{"num_hidden_layers": 8, "hidden_size": 1024, "num_attention_heads": 8, "num_key_value_heads": 8, "head_dim": 128, "intermediate_size": 4096, "vocab_size": 16384, "hidden_act": "tanh_gelu", "norm": "layernorm", "norm_place": "pre", "norm_eps": 1e-06, "positions": "learned", "qk_norm": true, "attn_scale": 0.0884, "bias": "all", "tie_word_embeddings": true, "parallel_block": true, "init": "trunc", "init_std_qkv": 0.0267, "init_std_o": 0.00667, "init_std_up": 0.0267, "init_std_down": 0.00667, "optimizer": "muon", "learning_rate": 0.0143, "lr_mult_o": 0.657, "lr_mult_down": 2.0, "beta1": 0.93, "lr_head": 0.00445, "max_grad_norm": 1.0, "warmup_steps": 0, "schedule": "cos", "final_lr_fraction": 0.0, "batch_tokens": 262144, "max_seq_len": 1024, "doc_mask": true, "train_tokens": 939500000, "max_steps": 3584, "dataset": "wikipedia_en"}
Each number is 200 + 20 x the weight over its row's rms, rounded and kept within 0 to 999. Layers, rows and columns count from 0. The size before them is the row's rms in percent of the matrix's.

# o: layer 3 attention output (transposed), 1024x1024, rms 0.0277, rows 315-361, columns 768-799
# v: layer 3 attention value, 1024x1024, rms 0.0487, rows 316-361, columns 768-799
o315,102,208,192,201,169,212,219,186,184,190,205,214,194,191,209,222,209,171,176,197,205,208,201,196,212,192,208,183,192,221,220,227,216
v316,098,196,213,176,179,212,193,166,165,186,197,215,205,189,237,214,216,223,169,232,209,207,239,175,197,184,191,190,196,187,213,207,207
o316,098,220,199,239,186,167,180,207,208,247,193,207,179,189,215,208,202,212,243,204,225,216,181,212,218,190,222,180,186,209,188,220,189
v317,096,182,203,197,172,214,190,160,172,207,215,184,181,177,194,210,234,224,233,199,245,188,196,220,195,214,212,266,172,198,209,197,172
o317,096,223,209,207,204,194,224,183,212,191,227,207,192,178,200,185,226,198,207,193,188,199,172,177,219,180,175,182,202,186,217,180,226
v318,096,197,210,195,220,215,171,186,205,211,183,231,211,176,193,245,212,192,162,208,141,222,180,210,201,229,202,202,201,208,172,168,159
o318,093,198,207,203,165,176,201,190,191,213,211,167,149,225,208,178,200,202,196,204,237,183,209,210,228,178,181,184,195,193,244,185,197
v319,095,197,210,212,207,188,183,225,194,195,212,194,198,196,199,206,212,240,226,184,168,174,203,193,172,186,163,195,176,223,217,264,216
o319,094,191,203,161,180,209,203,209,204,205,197,195,217,210,204,160,199,180,188,172,211,216,164,223,228,201,182,201,205,210,209,166,201
v320,095,231,195,233,186,226,186,203,208,220,219,211,187,192,192,220,165,217,199,199,209,196,206,217,165,175,186,212,197,179,197,227,221
o320,095,211,200,180,209,180,237,177,231,206,173,197,193,207,214,195,206,190,195,234,156,219,200,178,199,225,228,192,195,227,206,228,200
v321,100,190,216,189,192,204,223,202,167,210,199,206,188,239,199,204,165,214,173,200,224,199,200,190,227,191,204,179,184,199,185,211,240
o321,099,225,235,178,185,205,244,175,194,208,167,205,174,228,220,189,236,196,190,192,161,167,160,243,217,200,198,221,223,201,205,175,198
v322,099,201,230,179,196,230,212,174,165,149,181,212,197,205,220,191,194,219,197,184,197,192,204,178,189,219,183,190,172,172,195,189,162
o322,098,170,184,190,230,224,212,132,178,184,215,184,222,195,193,184,196,164,185,200,186,206,201,200,191,197,222,193,182,207,206,211,219
v323,095,213,186,177,214,172,208,207,207,218,214,185,195,223,211,195,210,174,203,177,242,228,225,189,206,190,202,195,199,182,184,219,193
o323,098,176,203,219,191,222,198,237,190,202,184,217,176,182,210,206,210,165,194,181,203,189,179,183,177,223,221,196,228,181,232,181,198
v324,095,216,174,213,186,153,238,188,164,197,253,187,202,198,221,199,224,207,197,181,186,215,186,223,212,208,181,195,225,216,202,250,152
o324,096,216,217,212,212,200,201,238,218,191,161,192,189,163,211,208,237,199,211,200,176,182,198,183,215,183,236,202,184,192,236,200,225
v325,102,152,201,216,228,206,195,210,212,216,192,187,183,175,172,219,171,218,201,188,202,173,189,199,165,195,167,229,217,189,196,198,197
o325,102,210,203,186,179,210,173,214,206,173,165,195,205,214,199,183,186,189,207,225,190,215,200,170,209,212,199,203,204,203,207,222,171
v326,095,196,225,192,207,200,200,205,179,204,177,205,181,153,184,230,193,197,190,199,209,196,214,239,189,250,166,216,228,200,214,200,167
o326,099,203,219,211,210,189,212,199,215,193,215,186,241,164,181,208,210,198,243,197,201,200,187,206,209,196,201,202,190,210,188,203,240
v327,091,191,197,192,176,166,223,203,219,192,190,206,198,195,175,183,189,196,197,217,175,185,197,220,196,193,184,230,210,220,172,206,219
o327,095,183,185,219,187,219,179,221,202,190,198,193,218,203,188,174,181,228,210,188,180,186,197,206,210,183,183,189,192,205,193,216,178
v328,097,204,176,198,171,150,167,183,207,208,232,195,228,182,147,168,193,200,195,185,197,189,183,264,223,186,195,193,191,174,231,187,157
o328,099,190,186,183,195,224,198,196,213,207,181,184,210,190,216,189,203,185,229,226,209,185,200,173,195,227,178,212,218,177,199,178,202
v329,097,192,184,233,193,185,208,187,183,183,182,225,215,217,188,195,201,192,172,208,207,212,214,198,184,196,171,217,255,171,213,195,204
o329,100,220,170,224,194,204,242,206,215,226,202,230,231,227,208,205,218,199,210,164,223,191,219,212,178,196,196,186,219,204,210,198,197
v330,096,204,221,232,201,206,177,199,233,197,187,206,205,179,234,181,156,201,211,225,197,218,197,181,189,218,174,209,199,202,221,209,239
o330,097,193,214,177,199,211,207,201,177,197,207,184,172,196,193,195,214,192,197,219,207,194,215,183,182,211,208,204,202,178,215,198,191
v331,097,195,220,219,192,205,234,191,203,199,217,210,205,188,172,198,209,226,212,198,209,195,229,218,252,201,209,209,190,174,164,213,192
o331,099,197,168,216,217,198,215,193,184,233,185,182,206,199,188,216,183,194,198,174,143,208,195,211,134,184,201,194,238,196,210,224,197
v332,098,217,192,200,204,201,192,201,195,171,161,163,269,186,212,202,177,215,180,201,193,206,193,184,231,207,198,211,202,155,203,230,186
o332,099,200,191,184,188,212,207,168,182,177,179,207,198,212,198,209,191,210,222,214,189,154,185,205,167,252,203,221,207,242,178,200,216
v333,092,227,224,170,217,188,197,213,215,201,175,212,205,210,187,188,228,203,209,202,203,200,201,230,235,201,187,177,181,234,173,193,238
o333,094,200,206,179,190,169,165,182,221,211,196,184,187,206,195,226,194,225,194,215,193,185,194,192,173,221,183,203,196,207,210,199,229
v334,094,203,200,213,226,187,211,181,204,169,199,214,208,216,162,194,190,199,186,180,196,156,190,191,187,222,211,205,218,191,215,226,212
o334,095,209,201,176,172,193,244,179,173,195,194,193,165,182,201,203,190,213,232,230,207,194,205,210,221,187,193,216,220,182,184,183,204
v335,090,173,204,182,197,189,181,214,200,200,158,216,212,176,175,170,196,204,208,208,205,196,241,171,198,192,210,219,199,199,207,196,196
o335,092,210,186,209,229,206,188,214,198,163,239,189,158,171,197,202,174,220,177,210,181,207,191,211,204,209,224,196,206,215,205,205,197
v336,100,208,229,220,208,158,194,212,229,195,201,183,187,165,238,209,219,263,186,197,220,233,209,209,177,179,184,167,167,221,193,182,179
o336,099,186,208,213,193,198,206,206,215,196,161,196,236,211,196,173,177,227,207,229,204,206,189,205,208,202,207,240,199,208,234,211,185
v337,091,184,209,205,211,209,220,193,183,218,230,199,208,203,195,199,222,203,215,248,228,200,185,173,210,205,181,218,217,219,188,190,185
o337,093,186,199,187,212,208,235,192,234,224,210,194,196,202,205,175,208,161,212,177,200,175,212,194,204,201,180,192,201,201,177,178,183
v338,094,194,175,201,208,170,183,188,196,222,183,193,191,198,168,186,212,209,195,211,185,224,201,166,193,224,200,189,209,197,228,203,212
o338,094,184,189,244,155,216,208,202,202,212,185,163,183,215,199,148,198,196,191,179,195,192,165,209,192,190,222,192,197,211,196,237,199
v339,094,151,193,187,204,231,191,188,211,194,231,193,191,235,209,210,207,219,181,204,200,184,183,197,223,224,174,187,168,191,188,210,206
o339,094,205,198,174,206,205,232,196,226,143,215,193,200,171,195,185,198,212,185,201,198,217,186,166,211,186,230,185,194,201,179,200,221
v340,098,218,210,160,183,227,206,145,211,191,173,220,187,222,203,215,184,208,174,204,177,243,218,222,245,182,239,218,224,188,203,214,211
o340,100,186,187,189,202,209,200,203,187,203,213,142,142,198,203,188,205,209,208,224,189,198,192,172,216,221,218,196,201,209,178,215,200
v341,093,194,159,206,179,229,172,181,176,207,188,217,205,198,162,231,206,188,225,201,199,212,201,164,205,190,238,207,188,195,192,201,210
o341,093,221,186,211,217,190,193,213,201,208,198,185,172,172,206,201,201,250,178,186,208,209,178,210,185,204,158,224,189,212,203,202,176
v342,097,171,174,238,211,219,166,178,216,194,192,204,195,206,216,196,152,183,192,196,207,185,213,160,163,193,185,189,194,193,211,195,179
o342,098,201,206,205,177,209,203,180,198,206,199,161,224,194,209,202,211,186,227,235,225,229,216,243,185,205,219,188,204,219,210,214,237
v343,098,221,207,201,221,203,184,204,193,206,206,160,192,206,220,204,210,198,203,208,193,198,245,204,200,197,231,223,193,206,195,189,191
o343,097,196,183,200,165,214,208,203,209,194,209,207,203,186,203,194,226,195,189,225,201,226,208,197,214,210,194,217,223,181,187,224,200
v344,095,193,201,214,196,254,179,186,188,191,200,197,173,216,224,192,234,190,192,203,247,211,206,231,203,224,199,189,204,220,217,198,203
o344,098,192,205,173,191,210,202,187,194,189,208,228,200,214,212,213,203,238,207,162,170,206,184,204,161,179,188,182,223,218,190,193,161
v345,099,188,181,197,211,195,151,188,195,212,186,210,192,196,241,178,192,192,211,208,214,202,212,212,150,216,213,211,193,163,213,189,220
o345,099,220,197,190,178,190,199,200,212,199,198,208,228,234,219,196,218,223,195,205,183,222,192,176,178,201,203,192,170,200,208,157,174
v346,096,212,202,179,251,216,234,215,239,184,178,202,204,205,192,220,198,202,241,175,159,164,213,206,226,210,230,170,241,180,208,215,233
o346,098,202,178,173,185,206,209,207,206,190,187,189,189,192,193,212,169,190,186,224,233,187,162,185,155,204,177,225,179,204,206,190,184
v347,098,207,195,131,215,209,206,211,190,200,193,196,158,228,233,221,203,211,231,164,201,189,203,190,226,210,213,127,210,223,217,207,192
o347,098,217,185,210,181,201,200,173,215,172,206,220,199,173,185,209,191,175,181,199,191,208,220,201,207,212,170,215,226,181,187,189,207
v348,097,202,191,193,183,218,177,179,172,217,215,223,180,194,174,200,229,229,195,202,239,202,213,209,244,173,213,223,214,203,193,208,199
o348,098,210,165,230,197,210,198,196,204,203,187,194,213,219,229,206,198,164,226,231,174,208,163,166,205,173,193,184,189,160,194,191,188
v349,097,197,189,205,223,213,206,219,221,235,215,225,174,151,232,225,188,198,182,187,219,191,189,198,187,188,193,190,180,195,241,196,206
o349,097,175,186,232,181,195,210,168,170,196,211,202,172,233,211,180,200,202,167,199,203,230,211,212,204,204,155,227,236,202,199,245,232
v350,094,199,193,177,181,174,203,197,211,204,196,179,190,220,200,195,220,194,242,187,203,184,214,211,216,197,197,202,189,237,193,209,191
o350,095,213,175,230,221,208,189,204,161,194,191,206,205,198,212,191,191,198,225,181,226,199,198,215,198,170,208,174,194,229,217,201,221
v351,099,196,223,200,200,214,226,183,209,186,213,187,196,208,216,191,171,196,228,237,216,196,202,222,220,199,210,220,223,202,204,162,223
o351,100,183,202,206,204,230,212,220,198,198,193,199,244,216,201,232,179,206,208,207,211,218,192,190,172,196,194,165,175,213,180,222,198
v352,097,167,202,162,158,185,184,185,209,205,184,188,182,199,219,190,205,220,168,195,229,196,183,237,211,228,208,185,191,180,187,203,212
o352,097,200,236,223,198,215,225,243,193,204,208,212,149,223,215,214,187,207,230,203,182,199,198,189,218,190,191,194,215,216,200,175,196
v353,098,172,221,231,197,192,196,204,217,197,184,188,190,185,198,143,170,236,186,172,232,230,206,189,191,235,204,195,190,198,208,201,227
o353,097,198,229,177,199,215,201,205,189,191,193,227,154,203,220,205,205,162,213,202,188,227,195,190,198,206,191,198,195,189,164,188,198
v354,097,200,192,170,229,211,208,215,253,166,200,187,184,204,200,211,203,200,212,215,193,206,208,190,204,184,221,200,215,211,196,181,198
o354,096,206,202,207,212,215,209,209,204,201,226,197,203,207,185,188,195,211,204,197,211,195,191,190,160,221,152,224,191,220,192,215,228
v355,097,182,185,201,208,220,200,179,186,210,232,197,215,195,199,226,208,190,155,189,224,182,199,184,181,155,188,191,187,212,219,231,247
o355,096,181,211,209,194,185,194,210,208,179,204,206,183,168,194,186,216,175,210,160,197,201,214,201,220,181,217,165,235,174,226,201,214
v356,090,193,209,167,196,178,168,224,201,203,237,237,195,169,241,182,188,220,188,191,195,219,215,239,203,190,176,206,226,222,255,198,222
o356,093,192,166,204,200,208,183,211,183,211,184,191,184,201,212,215,214,199,255,206,193,198,218,185,183,205,241,164,177,163,218,191,155
v357,097,232,205,191,195,216,213,199,164,221,182,184,222,186,225,205,172,229,214,168,204,158,179,217,166,243,203,170,225,200,179,194,210
o357,097,197,231,217,192,199,200,201,193,193,215,209,180,196,191,191,245,215,182,192,204,192,210,192,202,210,195,207,214,170,213,212,230
v358,092,214,176,196,227,220,209,204,183,182,232,213,235,208,201,228,223,185,207,219,194,211,208,229,221,225,177,232,205,204,187,196,209
o358,093,224,210,205,203,173,204,196,193,221,197,203,176,212,171,211,208,226,176,184,203,203,171,187,162,176,165,217,186,218,198,218,175
v359,094,201,236,215,177,211,193,160,192,182,171,185,204,208,203,232,196,206,205,235,204,245,169,185,200,207,187,192,232,185,220,213,196
o359,096,200,184,201,174,170,183,204,211,175,211,195,206,195,218,166,197,182,207,219,250,171,167,217,199,217,226,192,219,242,203,180,234
v360,099,230,231,192,208,232,172,239,185,208,186,184,161,197,211,202,200,226,190,180,204,247,204,214,216,175,246,145,200,196,192,164,190
o360,096,169,210,208,212,227,209,190,207,196,196,190,162,235,199,204,200,179,158,212,187,183,207,202,213,185,210,237,207,201,174,208,199
v361,095,207,180,198,180,209,194,170,198,189,213,201,242,215,215,174,208,189,194,213,216,208,172,180,203,173,191,199,187,227,221,210,191
o361,096,216,220,184,194,212,209,197,187,186,211,219,185,153,219,205,192,205,170,201,204,204,222,215,207,223,206,172,194,219,222,189,203